python train.py --head_dim=32 --norm_place="pre" --norm_eps=1e-05 --init_std_qkv=0.0235 --init_std_o=0.00501 --init_std_down=0.00501 --beta1=0.93 --lr_head=0.0102 --doc_mask=false --z_loss=0.0001
Each number is 50 + 12 x the weight over its row's rms, rounded and kept within 0 to 99. Layers, rows and columns count from 0. The size before them is the row's rms in percent of the matrix's.

# down: layer 8 MLP down (transposed), 256x64, rms 0.114, rows 190-242, columns 0-63
# up: layer 8 MLP up, 256x64, rms 0.157, rows 191-242, columns 0-63
down190 117:47 47 39 40 49 39 57 22 28 58 40 42 51 52 43 53 41 60 55 47 68 44 57 34 44 60 62 38 54 49 55 42 51 43 62 46 69 36 41 71 61 67 61 46 42 43 49 55 48 47 58 43 31 73 22 51 39 52 58 52 83 71 65 62
up191 095:64 31 45 40 57 39 59 54 51 37 54 29 38 38 54 31 35 17 67 60 71 55 49 71 43 39 52 50 56 26 67 71 34 52 60 48 71 55 69 56 56 66 57 35 43 26 54 53 41 54 52 44 50 41 49 49 48 58 55 53 52 54 58 49
down191 055:55 55 49 53 37 54 70 26 55 38 32 27 57 59 72 62 50 37 41 46 58 35 56 58 58 57 61 47 54 57 73 61 33 71 27 61 42 37 44 55 46 39 26 57 50 51 30 42 57 71 51 39 42 60 41 61 40 35 57 54 51 56 60 65
up192 095:53 36 56 40 39 49 42 44 57 37 39 46 53 39 60 62 35 47 54 53 48 42 61 58 10 51 41 81 61 37 53 61 45 46 60 56 65 58 66 51 55 62 60 48 54 55 24 50 44 26 44 39 69 37 35 56 57 43 60 69 65 56 62 41
down192 067:51 85 65 73 50 63 37 61 41 21 58 63 55 46 61 46 58 43 55 59 49 39 54 47 60 62 49 35 41 59 52 53 51 28 44 46 46 53 43 35 49 45 49 38 40 51 60 53 58 35 45 38 22 78 77 46 50 43 36 46 41 47 52 61
up193 094:59 31 51 43 38 78 49 43 42 46 47 46 38 59 49 43 37 65 29 83 40 43 55 58 43 67 53 71 39 48 40 51 60 37 75 41 71 63 43 74 39 51 53 59 53 43 45 41 65 39 47 35 66 46 31 45 38 45 47 55 44 57 50 58
down193 062:51 73 43 59 49 58 55 47 71 49 48 65 27 50 60 41 69 37 49 54 57 55 55 43 41 29 35 31 57 73 51 54 53 52 30 59 35 40 37 66 67 51 30 43 39 44 51 42 56 25 56 34 62 67 71 50 64 52 67 44 46 45 42 55
up194 106:39 38 41 39 43 35 59 50 42 51 51 55 57 50 47 43 42 40 62 33 58 61 41 39 48 65 52 61 23 58 54 43 42 39 85 51 70 57 57 27 66 38 21 74 49 38 66 58 62 45 60 72 54 37 57 52 58 55 46 48 39 50 55 47
down194 106:65 42 46 41 31 66 52 55 39 87 31 42 56 50 42 43 67 49 71 50 52 58 52 62 47 51 53 47 47 56 42 55 59 57 38 40 55 56 71 27 44 48 49 42 39 38 38 40 11 80 58 43 65 50 55 52 46 56 48 54 48 52 47 41
up195 102:63 45 45 30 36 45 64 59 47 64 56 47 33 15 52 48 52 54 60 46 63 46 46 43 29 55 45 62 50 49 50 75 29 53 61 58 38 39 57 60 51 57 38 44 64 42 45 80 24 56 48 40 59 27 47 45 49 52 57 52 57 59 40 73
down195 110:53 47 77 53 63 64 52 51 51 26 52 51 57 43 56 45 47 30 48 50 30 51 71 33 42 51 51 61 61 43 68 46 58 70 61 41 41 46 43 46 70 57 47 32 42 54 44 23 51 36 51 46 52 56 73 36 73 65 49 42 47 23 54 41
up196 089:59 45 72 29 60 38 42 82 45 52 56 63 56 27 47 55 45 49 37 39 44 47 77 37 48 36 37 45 25 61 36 60 43 46 43 56 75 36 58 47 59 65 48 54 58 55 46 55 40 43 42 69 53 54 52 29 52 57 32 59 62 48 50 67
down196 103:50 62 33 48 58 60 51 44 45 45 52 31 48 56 42 37 25 56 65 29 48 63 48 70 37 50 35 44 55 59 41 31 45 45 49 50 52 53 58 53 39 35 37 54 62 55 66 58 61 34 56 40 40 80 44 60 55 37 90 58 67 53 53 45
up197 093:56 45 37 38 55 45 52 51 59 53 43 51 57 27 46 78 58 54 40 45 44 43 40 47 51 56 62 42 20 48 28 48 50 58 61 74 43 44 51 34 64 30 72 56 48 54 45 40 57 68 50 38 39 32 44 83 52 53 65 69 46 56 50 60
down197 086:43 48 52 42 66 55 61 56 52 34 55 66 55 66 45 79 48 64 44 62 56 44 34 52 55 43 47 56 38 44 49 37 45 40 64 50 28 48 27 70 39 65 52 22 44 59 41 31 61 49 73 59 42 57 51 41 40 44 64 48 38 41 39 78
up198 108:73 45 43 59 48 30 43 64 28 63 56 57 52 32 18 60 66 25 57 42 45 49 46 52 47 51 45 43 58 41 38 48 56 75 57 60 36 63 73 38 64 34 60 48 47 57 13 41 54 48 59 55 60 55 51 56 52 59 49 53 46 48 50 54
down198 089:48 45 41 34 53 57 52 49 53 34 53 60 57 55 70 26 54 62 35 71 42 48 73 39 46 61 55 55 39 54 63 36 51 45 44 61 51 63 34 77 71 44 56 41 58 35 50 40 44 58 30 63 29 34 51 48 46 41 44 55 38 79 52 65
up199 107:52 49 56 44 42 37 46 61 64 56 41 71 52 51 29 64 45 52 59 75 53 58 32 42 52 54 65 60 47 58 44 20 43 31 39 32 43 69 39 48 53 61 57 29 60 46 74 51 36 61 46 57 53 50 69 39 69 44 47 60 28 37 56 43
down199 093:30 72 44 63 34 55 43 50 47 58 46 43 52 59 77 45 59 63 42 53 45 59 68 40 46 54 62 45 52 41 69 62 62 41 27 47 56 53 26 76 54 55 22 47 48 59 51 30 31 50 37 41 50 46 66 37 49 43 60 46 36 67 63 49
up200 087:27 75 41 23 42 45 62 64 41 46 51 49 51 33 37 41 45 59 40 40 57 61 49 45 38 53 47 49 65 36 55 36 72 49 55 56 49 51 61 51 62 43 69 47 55 60 34 29 69 52 53 64 52 30 34 66 65 49 32 71 40 41 62 49
down200 107:36 52 78 59 39 47 44 46 69 29 42 51 50 50 61 55 77 59 39 62 51 35 44 76 67 45 59 58 72 26 42 54 41 48 53 59 64 55 34 45 54 45 51 50 68 39 53 42 55 44 50 34 44 47 36 55 24 47 69 54 53 59 32 43
up201 095:42 64 47 36 58 54 39 35 42 76 72 48 46 32 55 47 46 41 56 46 67 45 54 38 20 43 55 28 54 62 71 51 32 59 54 42 63 48 37 85 46 45 57 45 51 39 55 28 62 44 51 53 50 49 48 45 49 32 52 55 56 70 61 62
down201 075:46 69 52 60 51 60 58 47 61 31 63 56 49 46 46 51 74 70 13 44 41 61 55 38 58 46 43 66 59 44 43 50 57 56 38 45 36 34 24 12 58 52 49 46 39 51 59 61 73 52 43 38 46 52 50 57 56 43 57 53 44 50 59 63
up202 109:44 28 49 42 48 65 62 44 33 51 52 16 41 27 44 45 49 41 41 44 47 58 44 37 51 59 61 64 30 46 66 55 54 52 57 48 60 69 43 70 58 50 56 60 62 54 57 52 73 58 52 51 52 37 45 83 28 49 48 54 58 31 45 36
down202 106:43 60 73 50 68 43 66 53 41 64 29 62 49 38 64 42 55 65 73 44 55 60 56 53 68 32 52 27 55 51 40 40 58 45 38 43 36 52 41 72 42 42 40 42 41 42 40 45 45 59 25 40 75 38 54 62 43 59 49 46 57 67 35 62
up203 085:61 35 55 44 48 35 39 50 41 56 41 29 40 71 41 39 81 63 49 44 56 49 40 53 39 65 21 76 27 65 53 67 48 65 51 44 40 60 44 57 42 53 29 58 67 64 43 53 55 63 63 47 58 47 56 53 43 52 47 55 53 33 33 59
down203 120:50 70 34 47 30 72 46 56 50 69 57 53 34 51 44 32 56 60 52 41 42 62 66 72 34 63 37 52 55 63 63 46 35 33 60 47 59 49 48 56 34 50 54 52 43 56 31 60 66 48 38 34 52 55 43 33 57 47 76 38 69 49 30 33
up204 097:39 30 32 38 75 38 44 55 56 65 58 48 53 57 52 43 49 61 56 47 47 47 68 61 42 29 62 55 53 62 50 54 36 55 40 48 52 54 60 64 55 39 66 25 57 68 58 59 31 61 40 45 44 23 75 47 59 52 47 36 23 47 59 63
down204 062:41 40 38 36 41 53 65 47 52 50 64 38 57 46 78 43 64 39 34 39 32 42 37 59 64 47 68 34 43 57 42 45 62 57 56 73 56 61 49 36 70 41 34 36 56 44 33 53 58 64 32 39 57 51 55 55 37 39 47 58 56 45 70 78
up205 089:51 49 50 44 48 72 21 54 33 49 57 58 46 35 45 65 57 40 52 53 68 71 45 69 29 53 68 35 45 28 60 39 39 52 45 29 42 48 58 44 53 36 41 79 52 52 52 65 40 50 53 43 39 64 39 50 54 70 64 40 60 45 34 62
down205 116:55 58 45 60 55 32 75 43 53 42 37 57 52 51 52 36 57 53 60 26 37 30 44 47 72 53 38 55 27 58 45 58 61 59 43 46 55 68 41 64 50 52 47 45 63 58 29 49 47 53 29 63 50 51 49 56 40 37 30 72 26 52 78 54
up206 096:47 54 51 54 52 29 49 56 45 52 57 38 43 45 44 67 53 52 54 33 62 63 61 36 37 72 50 51 34 33 80 43 56 68 44 49 63 26 63 49 45 57 29 55 66 52 52 47 34 47 53 41 51 53 62 57 80 48 50 31 66 43 23 51
down206 114:62 59 55 56 40 59 74 48 52 56 46 55 48 76 31 54 70 65 42 48 44 42 44 21 46 55 61 43 36 36 30 54 55 70 37 64 48 43 53 35 38 53 70 64 36 62 57 29 42 41 68 55 49 50 55 40 38 61 50 32 39 53 51 65
up207 116:38 53 60 60 37 21 53 55 83 53 44 44 46 56 31 57 59 55 71 40 80 44 46 36 40 43 34 52 51 47 47 33 40 43 70 46 75 54 47 45 47 49 48 75 50 34 51 30 51 53 47 67 47 60 39 64 50 56 55 42 54 48 35 54
down207 081:46 57 40 33 62 57 76 32 69 44 54 62 35 41 69 57 38 40 24 42 50 45 47 59 33 39 33 57 43 57 29 62 42 52 62 50 56 48 60 37 57 67 27 48 62 41 70 64 55 57 56 63 47 72 65 48 32 50 43 55 48 50 53 37
up208 095:41 55 34 42 57 57 38 56 61 44 76 44 23 39 38 63 62 36 62 60 80 34 34 52 63 65 72 50 55 50 48 43 43 58 44 55 55 65 72 53 60 45 61 56 52 55 34 42 35 35 40 59 47 37 45 34 61 40 43 64 55 40 34 45
down208 106:37 44 29 53 52 47 94 41 65 32 43 57 46 47 62 46 40 40 67 39 64 27 60 48 24 51 63 51 44 55 55 34 44 46 42 50 78 57 54 39 57 64 68 61 49 47 33 35 62 49 49 51 48 44 55 57 40 59 38 48 44 64 55 56
up209 098:72 60 68 56 29 39 73 48 42 68 42 59 54 31 33 70 48 52 39 41 52 35 45 55 27 64 44 78 38 48 64 41 47 51 57 53 37 48 67 46 40 47 37 64 61 70 65 54 47 58 57 39 46 47 38 53 51 29 64 49 39 50 38 56
down209 090:39 52 53 52 71 32 50 68 66 41 36 40 24 50 72 32 48 32 61 67 52 43 30 49 51 62 47 34 71 68 65 37 36 49 55 39 54 53 37 48 61 50 72 44 33 54 37 46 61 51 54 49 59 63 62 54 40 44 43 41 65 34 61 52
up210 104:47 35 82 51 57 47 35 45 61 57 38 60 56 52 48 51 54 26 58 53 57 47 74 53 42 41 57 65 39 49 28 58 50 49 58 52 64 56 76 69 55 57 46 44 44 24 61 51 50 61 38 17 66 32 52 49 36 47 36 49 44 48 61 58
down210 108:52 46 24 51 37 61 42 49 68 54 36 42 32 68 66 52 51 59 60 56 55 68 33 47 36 60 45 66 51 54 38 56 64 46 12 52 41 53 44 69 45 69 45 56 30 56 44 46 62 54 22 53 44 38 66 63 65 58 49 44 53 46 44 51
up211 098:51 41 61 23 45 38 32 65 33 55 65 50 41 66 42 36 53 44 45 62 67 50 66 59 50 48 44 44 34 53 52 55 25 50 68 52 48 65 58 41 44 40 42 41 72 53 71 51 73 36 60 63 41 66 44 37 59 35 41 49 34 60 66 43
down211 100:63 50 37 53 44 51 76 54 57 55 40 53 58 50 55 41 41 62 40 33 49 64 51 40 28 44 41 46 57 37 44 54 58 58 29 15 31 41 40 78 57 38 70 64 57 38 46 58 51 43 53 48 54 71 56 51 64 62 64 44 62 51 31 39
up212 106:55 47 40 52 67 33 59 42 34 55 36 48 37 53 51 56 34 65 67 68 39 61 53 32 45 26 39 51 38 71 44 49 49 39 52 51 53 46 50 44 59 41 82 54 50 43 45 74 26 57 52 41 61 49 42 62 69 67 53 63 44 25 42 54
down212 112:51 57 58 40 47 25 65 50 77 54 79 29 67 64 50 50 47 42 38 44 49 64 43 47 31 71 40 57 61 51 68 34 47 64 56 50 43 24 47 35 51 49 41 49 46 51 55 49 61 54 31 55 58 49 62 54 53 22 40 54 55 31 60 44
up213 104:55 43 59 59 45 47 22 47 68 61 32 51 46 49 64 57 61 59 47 44 45 59 73 40 47 46 44 55 47 34 58 49 61 24 46 32 32 69 62 50 61 49 56 65 61 52 43 41 72 45 47 39 63 29 42 31 52 37 31 48 41 50 38 77
down213 100:58 61 47 57 47 48 47 68 62 58 53 45 42 34 40 41 38 61 64 59 44 58 51 48 53 35 25 40 50 48 53 48 49 55 68 36 44 46 58 46 72 78 42 34 51 28 49 65 60 45 31 34 81 69 45 53 57 25 60 33 56 44 59 52
up214 096:44 56 56 56 68 55 43 41 53 55 63 67 46 54 57 48 35 35 72 60 67 45 23 38 39 55 43 54 44 53 54 38 45 28 35 47 63 44 39 57 54 49 63 46 55 54 46 60 44 65 41 64 52 42 14 60 55 70 31 41 63 66 27 60
down214 123:64 41 41 44 62 48 67 34 59 51 35 30 43 31 58 43 36 37 32 39 59 38 43 55 39 53 48 43 59 70 53 26 46 67 42 51 33 59 45 50 60 47 49 65 63 63 37 51 78 50 45 49 59 80 65 70 49 47 67 48 49 44 47 38
up215 103:52 43 57 39 41 49 33 66 68 41 73 51 45 56 71 70 53 50 35 38 76 66 47 45 40 69 49 39 52 50 64 48 47 48 42 35 56 63 67 46 55 29 71 33 44 55 33 49 69 48 52 47 44 42 35 26 45 56 45 53 35 54 47 72
down215 098:55 63 42 46 61 60 58 38 57 43 66 44 55 34 30 29 64 48 47 54 48 45 40 51 48 53 53 46 60 53 29 68 54 36 54 51 26 38 50 58 72 60 23 53 50 45 40 46 64 48 55 42 55 38 48 60 47 72 77 44 44 81 42 33
up216 110:43 48 36 53 54 43 55 56 43 46 45 42 45 54 47 54 47 46 51 41 75 43 60 71 35 53 41 35 38 34 75 65 36 43 28 35 40 56 65 59 54 67 74 64 47 69 46 71 53 58 50 57 61 57 45 42 42 19 70 60 43 41 57 42
down216 088:70 42 48 68 32 56 65 39 48 59 41 54 57 46 40 47 48 59 73 43 62 47 49 34 32 55 62 49 40 36 51 68 40 62 56 60 60 28 61 57 54 33 36 56 51 31 52 15 53 46 67 32 39 49 70 59 48 55 52 42 43 65 67 52
up217 104:42 55 53 38 53 41 30 62 52 81 63 09 45 28 53 65 46 37 56 62 35 51 73 65 61 46 78 47 45 75 46 36 45 53 64 37 47 49 51 63 32 47 45 52 48 47 45 55 45 49 42 53 54 44 56 47 54 41 45 62 39 42 56 55
down217 105:51 44 32 52 53 60 71 31 53 47 65 50 56 54 31 44 51 66 54 39 28 53 50 44 67 53 59 39 57 45 53 68 61 47 36 65 60 50 49 64 47 36 22 36 39 36 41 49 39 62 63 59 41 45 44 24 44 74 42 55 45 78 58 62
up218 095:71 49 56 55 51 40 51 44 41 42 51 59 53 65 40 59 70 60 60 34 58 24 45 30 50 37 61 41 51 42 40 58 34 36 27 38 68 36 86 49 50 47 49 50 64 53 70 54 34 70 60 62 34 43 45 47 40 49 47 45 48 68 47 54
down218 089:59 54 49 66 61 53 27 53 57 42 81 34 37 55 50 56 43 57 39 41 43 46 54 36 57 46 53 43 61 28 41 37 72 34 50 52 41 53 37 64 24 52 75 49 58 46 46 56 54 50 52 28 35 63 62 39 70 65 63 63 62 49 38 44
up219 106:36 49 51 59 51 51 47 59 74 65 43 33 28 31 35 71 49 61 59 61 56 52 57 31 59 41 63 53 46 65 57 34 52 24 60 54 28 61 44 54 56 75 65 72 56 54 47 45 52 44 34 48 63 37 51 41 54 35 34 56 55 36 34 48
down219 115:47 44 47 70 32 62 39 43 51 32 50 42 24 13 50 50 44 69 48 60 57 42 49 51 79 46 61 47 43 41 76 37 51 69 51 52 46 62 44 64 50 54 59 49 42 34 68 44 45 61 50 50 51 35 65 73 57 42 38 46 53 46 59 58
up220 096:68 48 47 51 47 58 53 47 38 31 26 65 72 68 48 64 75 64 38 38 60 72 58 52 58 57 54 51 40 60 44 46 37 60 78 22 53 54 28 42 34 49 51 58 59 50 48 44 55 46 44 40 48 43 30 44 60 37 62 32 42 48 47 51
down220 059:43 46 43 40 53 32 61 47 64 60 67 08 46 44 71 33 52 38 73 43 46 38 55 65 45 48 42 52 44 52 58 59 52 67 48 71 44 68 71 56 46 58 46 37 46 28 35 43 39 46 49 44 59 46 43 76 53 47 53 54 59 48 62 42
up221 100:58 45 42 35 41 52 47 41 48 59 64 64 67 25 32 44 38 60 44 51 65 22 25 53 52 62 63 51 59 43 50 69 41 42 48 42 41 61 50 67 45 52 51 52 43 66 50 43 39 76 38 53 25 36 56 34 44 55 61 70 67 60 41 59
down221 099:57 51 37 48 32 35 66 47 55 36 76 15 37 47 61 54 59 39 31 49 72 72 57 30 63 55 36 49 65 53 50 37 56 44 54 45 65 52 45 38 60 61 50 41 33 44 62 56 58 54 57 63 61 41 52 51 52 51 41 27 32 64 54 48
up222 105:50 55 28 35 48 27 40 44 49 50 66 40 64 59 33 43 37 59 71 50 32 45 43 45 46 40 54 63 46 46 40 43 34 78 73 50 67 28 73 34 52 60 44 60 60 49 69 47 47 61 43 60 51 45 61 53 69 47 57 50 58 29 51 45
down222 092:53 52 67 58 46 48 44 57 49 49 54 42 52 72 60 58 33 55 66 45 31 47 38 42 62 45 37 49 49 45 47 49 49 68 47 65 74 47 46 22 48 60 33 49 77 29 50 33 44 37 33 75 30 46 56 39 64 65 44 58 59 55 46 68
up223 105:39 45 53 54 54 39 56 54 25 58 38 61 61 36 58 29 53 46 48 42 63 53 66 76 37 61 73 68 48 57 52 45 43 61 50 17 55 63 40 32 49 45 51 35 38 72 47 62 56 62 41 59 69 40 54 51 36 27 52 50 51 48 57 39
down223 095:58 58 34 49 47 75 34 36 71 58 60 46 46 47 42 45 48 54 58 46 44 69 38 46 71 50 25 58 54 57 42 55 60 64 61 56 32 46 60 52 44 51 36 73 46 31 43 45 45 55 68 21 60 44 41 43 70 58 59 44 47 41 52 22
up224 098:65 60 48 51 43 55 54 62 43 72 66 52 44 45 40 61 54 38 53 57 39 41 84 50 48 35 51 36 57 42 70 50 22 40 61 35 63 51 41 47 45 55 47 44 54 53 50 35 53 24 49 71 43 53 67 31 63 63 25 56 50 37 58 62
down224 115:31 49 45 79 44 77 71 33 55 32 51 48 40 55 55 23 47 62 44 52 33 48 43 54 39 62 47 55 59 58 25 30 55 64 32 48 55 54 34 51 52 51 54 71 64 44 55 61 74 69 34 58 44 58 51 49 51 53 53 37 41 48 51 48
up225 108:58 64 76 34 68 54 25 64 51 44 74 46 52 52 63 69 50 49 67 59 47 51 51 60 44 50 36 63 40 34 52 44 42 59 43 39 61 22 19 50 55 55 55 42 63 55 46 60 47 49 37 52 55 34 42 58 46 51 46 49 52 31 36 73
down225 118:70 56 28 35 46 59 57 61 41 39 54 15 33 43 42 34 59 50 43 48 34 52 42 46 42 60 46 56 54 65 56 59 58 66 57 32 57 65 63 39 56 69 44 59 52 60 45 59 60 44 65 52 43 40 51 64 44 58 45 60 13 61 50 33
up226 098:42 35 48 52 60 55 38 40 42 59 63 51 58 28 44 47 34 50 52 70 52 40 54 25 45 64 26 50 60 44 58 36 65 42 38 51 50 29 55 70 42 67 77 48 57 49 41 46 26 43 39 51 61 52 62 75 62 67 58 42 64 42 59 49
down226 118:44 66 57 51 66 46 61 49 61 35 58 46 54 51 61 60 52 41 42 44 37 52 45 78 37 42 60 53 64 47 51 70 38 41 36 56 62 53 53 31 48 52 12 44 48 62 62 50 87 54 51 62 51 38 39 30 38 45 50 43 39 61 42 64
up227 101:24 56 49 37 64 42 33 40 48 51 47 60 71 53 42 49 44 38 60 63 48 44 62 79 31 60 46 40 20 53 33 43 41 36 53 48 42 58 51 53 51 64 52 52 40 39 39 41 58 48 52 43 58 47 73 43 76 55 38 67 73 50 60 63
down227 113:57 60 61 35 52 48 57 63 50 57 47 36 42 64 84 50 45 68 57 53 61 34 74 42 67 54 23 46 40 61 33 17 66 48 58 60 47 44 41 69 36 25 46 35 51 52 60 56 42 42 47 51 43 50 52 41 54 43 44 41 55 55 54 41
up228 112:18 37 59 44 48 40 68 29 58 72 39 59 69 51 41 54 45 39 54 23 52 69 39 32 51 49 67 53 42 44 54 43 49 48 56 45 50 53 60 66 45 53 39 50 47 40 48 53 71 42 57 59 63 31 60 46 30 50 62 66 41 66 71 53
down228 109:53 29 42 32 62 56 44 50 34 40 59 71 59 66 59 47 30 53 66 57 58 54 43 40 50 49 52 58 51 54 51 59 73 57 45 70 56 27 55 37 53 73 79 42 49 42 40 25 31 61 66 48 50 47 35 27 54 45 45 53 51 39 48 48
up229 114:70 47 37 30 58 59 38 42 66 51 45 54 39 73 45 47 57 64 61 51 51 55 61 46 54 64 69 38 50 38 45 55 52 63 64 43 48 59 58 64 64 21 35 55 54 56 44 56 57 39 37 41 54 42 47 49 48 33 42 69 21 36 31 75
down229 103:47 59 54 39 53 41 64 39 59 51 61 35 43 39 63 55 27 52 61 53 59 53 67 31 53 50 40 39 65 70 24 40 43 47 42 40 44 48 80 44 69 52 33 50 56 30 56 68 48 59 45 74 50 42 62 41 51 75 56 39 57 39 41 40
up230 092:43 55 53 54 61 56 55 42 25 46 31 40 52 50 40 45 41 59 30 44 51 45 41 54 54 70 54 57 56 45 27 67 48 54 29 47 53 40 53 74 42 73 72 51 48 58 68 45 69 62 60 34 53 16 41 35 62 44 49 67 44 51 51 57
down230 114:45 45 33 32 68 43 63 49 75 65 61 45 53 58 58 64 31 67 67 43 72 51 73 56 45 59 39 46 40 48 44 44 42 63 43 48 41 48 60 67 37 54 30 52 61 43 42 76 57 30 49 60 37 44 57 57 34 56 47 39 38 44 30 40
up231 109:44 47 51 49 62 46 60 35 36 53 50 49 58 40 44 39 57 43 47 53 71 32 49 35 53 54 69 33 24 54 57 54 44 75 30 47 51 42 52 57 44 37 56 48 59 57 55 60 48 42 32 58 50 67 45 18 79 64 65 56 44 63 34 68
down231 093:70 42 54 68 54 53 55 69 25 63 63 60 48 33 58 57 36 71 49 57 54 18 30 47 46 61 46 53 58 47 29 53 35 47 43 40 31 45 61 49 37 49 52 58 64 48 44 67 50 52 70 47 45 45 54 54 40 38 46 26 50 54 50 76
up232 083:48 49 66 70 32 39 55 28 30 46 41 37 64 70 61 57 24 54 62 64 62 51 34 39 31 49 63 47 43 58 51 57 27 56 54 29 39 45 45 59 46 57 54 39 79 52 44 63 36 46 49 57 40 55 50 67 53 50 70 65 43 43 46 45
down232 109:30 44 72 55 56 34 38 63 49 62 50 60 39 37 42 66 59 34 32 60 45 46 53 55 56 49 47 53 57 53 69 50 58 29 76 73 56 67 61 42 26 48 43 48 50 44 73 40 39 44 39 33 52 54 37 42 55 40 41 28 58 46 60 70
up233 079:65 61 66 49 66 41 16 35 59 29 49 26 57 56 37 37 38 40 69 35 38 46 69 60 56 52 65 56 59 35 64 44 47 47 37 53 57 55 40 56 51 67 57 50 68 37 40 66 45 57 44 39 60 60 37 67 59 61 45 44 46 37 42 60
down233 100:40 59 40 36 44 65 70 73 67 58 56 50 48 45 36 56 59 54 56 43 40 47 31 37 72 60 57 58 47 60 52 39 47 39 50 53 50 53 43 35 71 50 50 37 38 48 43 38 51 41 66 61 16 48 49 44 59 48 67 70 28 71 29 49
up234 097:64 58 70 68 63 51 40 37 55 59 54 47 25 37 32 46 71 56 32 63 47 50 49 55 48 53 70 56 69 49 33 33 54 44 51 30 41 52 70 28 56 54 57 52 55 51 36 42 61 37 41 48 42 60 41 38 64 70 62 37 27 40 50 48
down234 096:34 45 44 35 51 39 53 60 32 45 72 62 48 45 46 58 45 44 68 38 77 55 56 55 24 66 33 41 45 44 68 52 43 32 47 62 64 31 51 75 43 47 56 52 51 51 58 65 41 65 49 71 45 41 33 40 51 31 49 63 54 67 60 45
up235 107:37 55 56 60 60 42 34 49 37 59 58 30 40 55 34 51 46 56 42 72 53 54 14 52 48 66 61 48 56 59 32 64 51 50 62 53 55 40 32 68 58 56 62 61 42 46 58 49 49 61 16 40 70 42 62 31 62 53 45 50 57 38 33 56
down235 128:43 55 22 40 64 52 56 48 36 38 52 46 55 40 70 58 48 75 60 30 50 41 76 54 39 25 54 52 44 52 41 33 51 48 38 51 51 45 53 47 44 28 42 45 52 52 60 51 71 47 63 55 61 68 86 52 62 70 52 40 51 46 38 47
up236 101:45 51 51 27 46 53 32 57 45 61 31 40 58 63 44 33 40 38 63 62 91 32 71 46 45 44 48 38 59 45 54 36 43 61 57 46 43 49 56 51 33 54 65 53 54 68 36 66 34 40 44 54 57 51 66 46 35 48 51 60 67 31 49 66
down236 090:55 63 45 53 50 62 60 41 73 36 43 50 47 44 18 61 63 55 64 48 52 53 30 54 45 67 62 58 42 34 65 45 45 63 39 56 75 24 59 36 67 58 41 40 42 49 53 34 65 54 43 57 44 59 38 49 36 48 55 22 63 58 38 53
up237 120:34 56 50 52 52 46 54 53 48 49 49 28 49 54 50 58 48 58 43 65 69 57 44 40 37 67 56 65 45 46 36 53 34 57 67 43 69 59 64 60 52 34 30 55 49 34 68 71 49 58 61 25 61 49 23 41 54 70 34 54 31 48 39 72
down237 096:54 59 36 47 51 47 54 65 66 51 48 41 44 35 58 46 45 43 34 25 34 59 65 38 55 39 44 63 48 58 50 45 70 55 71 57 44 73 73 45 69 54 47 52 58 55 63 45 48 25 67 29 53 41 43 38 60 50 32 59 60 27 32 63
up238 116:30 42 55 47 45 45 26 37 57 50 61 67 44 52 39 64 33 41 65 45 38 57 45 44 32 50 55 65 27 53 36 46 50 44 40 40 41 64 58 51 34 73 60 29 72 56 51 49 60 67 52 61 54 71 53 53 40 42 48 71 69 60 34 65
down238 110:52 62 53 70 52 41 68 60 47 57 34 43 51 50 51 35 33 40 26 49 76 47 40 65 61 42 64 35 49 43 30 42 50 39 64 49 35 77 67 44 57 37 59 56 42 28 63 48 56 40 31 57 74 63 46 49 44 43 63 55 55 51 55 36
up239 100:44 52 76 65 26 44 56 53 45 64 53 48 54 48 38 27 38 59 44 43 65 55 74 41 63 56 55 52 39 33 50 43 54 50 51 50 78 52 30 58 52 43 59 49 39 55 46 52 74 34 30 49 70 37 40 69 48 49 28 40 57 52 54 68
down239 114:36 58 34 52 41 34 52 48 55 51 33 33 55 48 47 24 36 44 64 53 45 36 35 45 35 48 47 47 82 59 62 57 63 41 40 56 57 60 44 57 55 39 30 53 53 46 34 56 67 80 80 61 47 52 45 53 51 71 56 47 40 65 53 48
up240 099:67 40 61 43 31 29 66 49 41 49 52 67 33 54 48 27 69 48 36 31 65 36 40 50 39 40 57 56 61 64 38 49 32 46 55 52 61 35 60 46 51 38 45 73 53 52 79 50 43 47 43 69 63 47 44 61 48 57 61 46 47 63 37 72
down240 098:55 61 74 57 53 47 42 54 70 42 45 61 60 74 59 49 34 33 53 44 37 68 49 60 48 51 41 59 48 33 59 51 41 24 31 47 45 32 37 57 28 49 42 33 56 54 53 54 68 57 60 38 38 65 70 47 56 54 38 39 75 35 61 52
up241 101:46 43 41 47 58 53 22 47 36 66 46 50 62 26 58 32 34 51 59 54 70 35 48 70 55 38 67 60 44 48 88 32 40 34 43 45 54 65 50 67 60 47 46 63 63 67 43 58 43 50 28 42 52 50 60 55 52 49 47 58 53 48 60 38
down241 112:60 59 38 46 27 48 58 48 49 59 64 52 32 66 40 58 63 59 34 60 69 71 27 43 47 48 31 60 54 53 71 49 51 56 54 70 53 37 37 36 50 39 36 54 63 38 52 72 38 62 56 46 26 52 49 65 41 44 39 35 66 63 47 37
up242 103:50 40 70 44 67 50 58 75 48 40 39 62 25 63 38 57 35 36 61 41 54 44 28 56 38 51 40 62 52 34 60 38 44 48 59 57 67 42 31 60 66 60 69 51 42 36 36 40 52 67 26 47 63 34 46 49 49 54 57 54 53 66 58 68
down242 105:46 57 53 48 41 41 37 40 46 53 35 37 51 53 48 60 56 57 25 46 52 51 42 43 66 69 40 38 61 72 40 26 61 69 39 39 37 57 58 57 63 42 27 74 35 67 50 48 43 50 77 73 42 60 61 59 46 57 44 53 50 35 32 51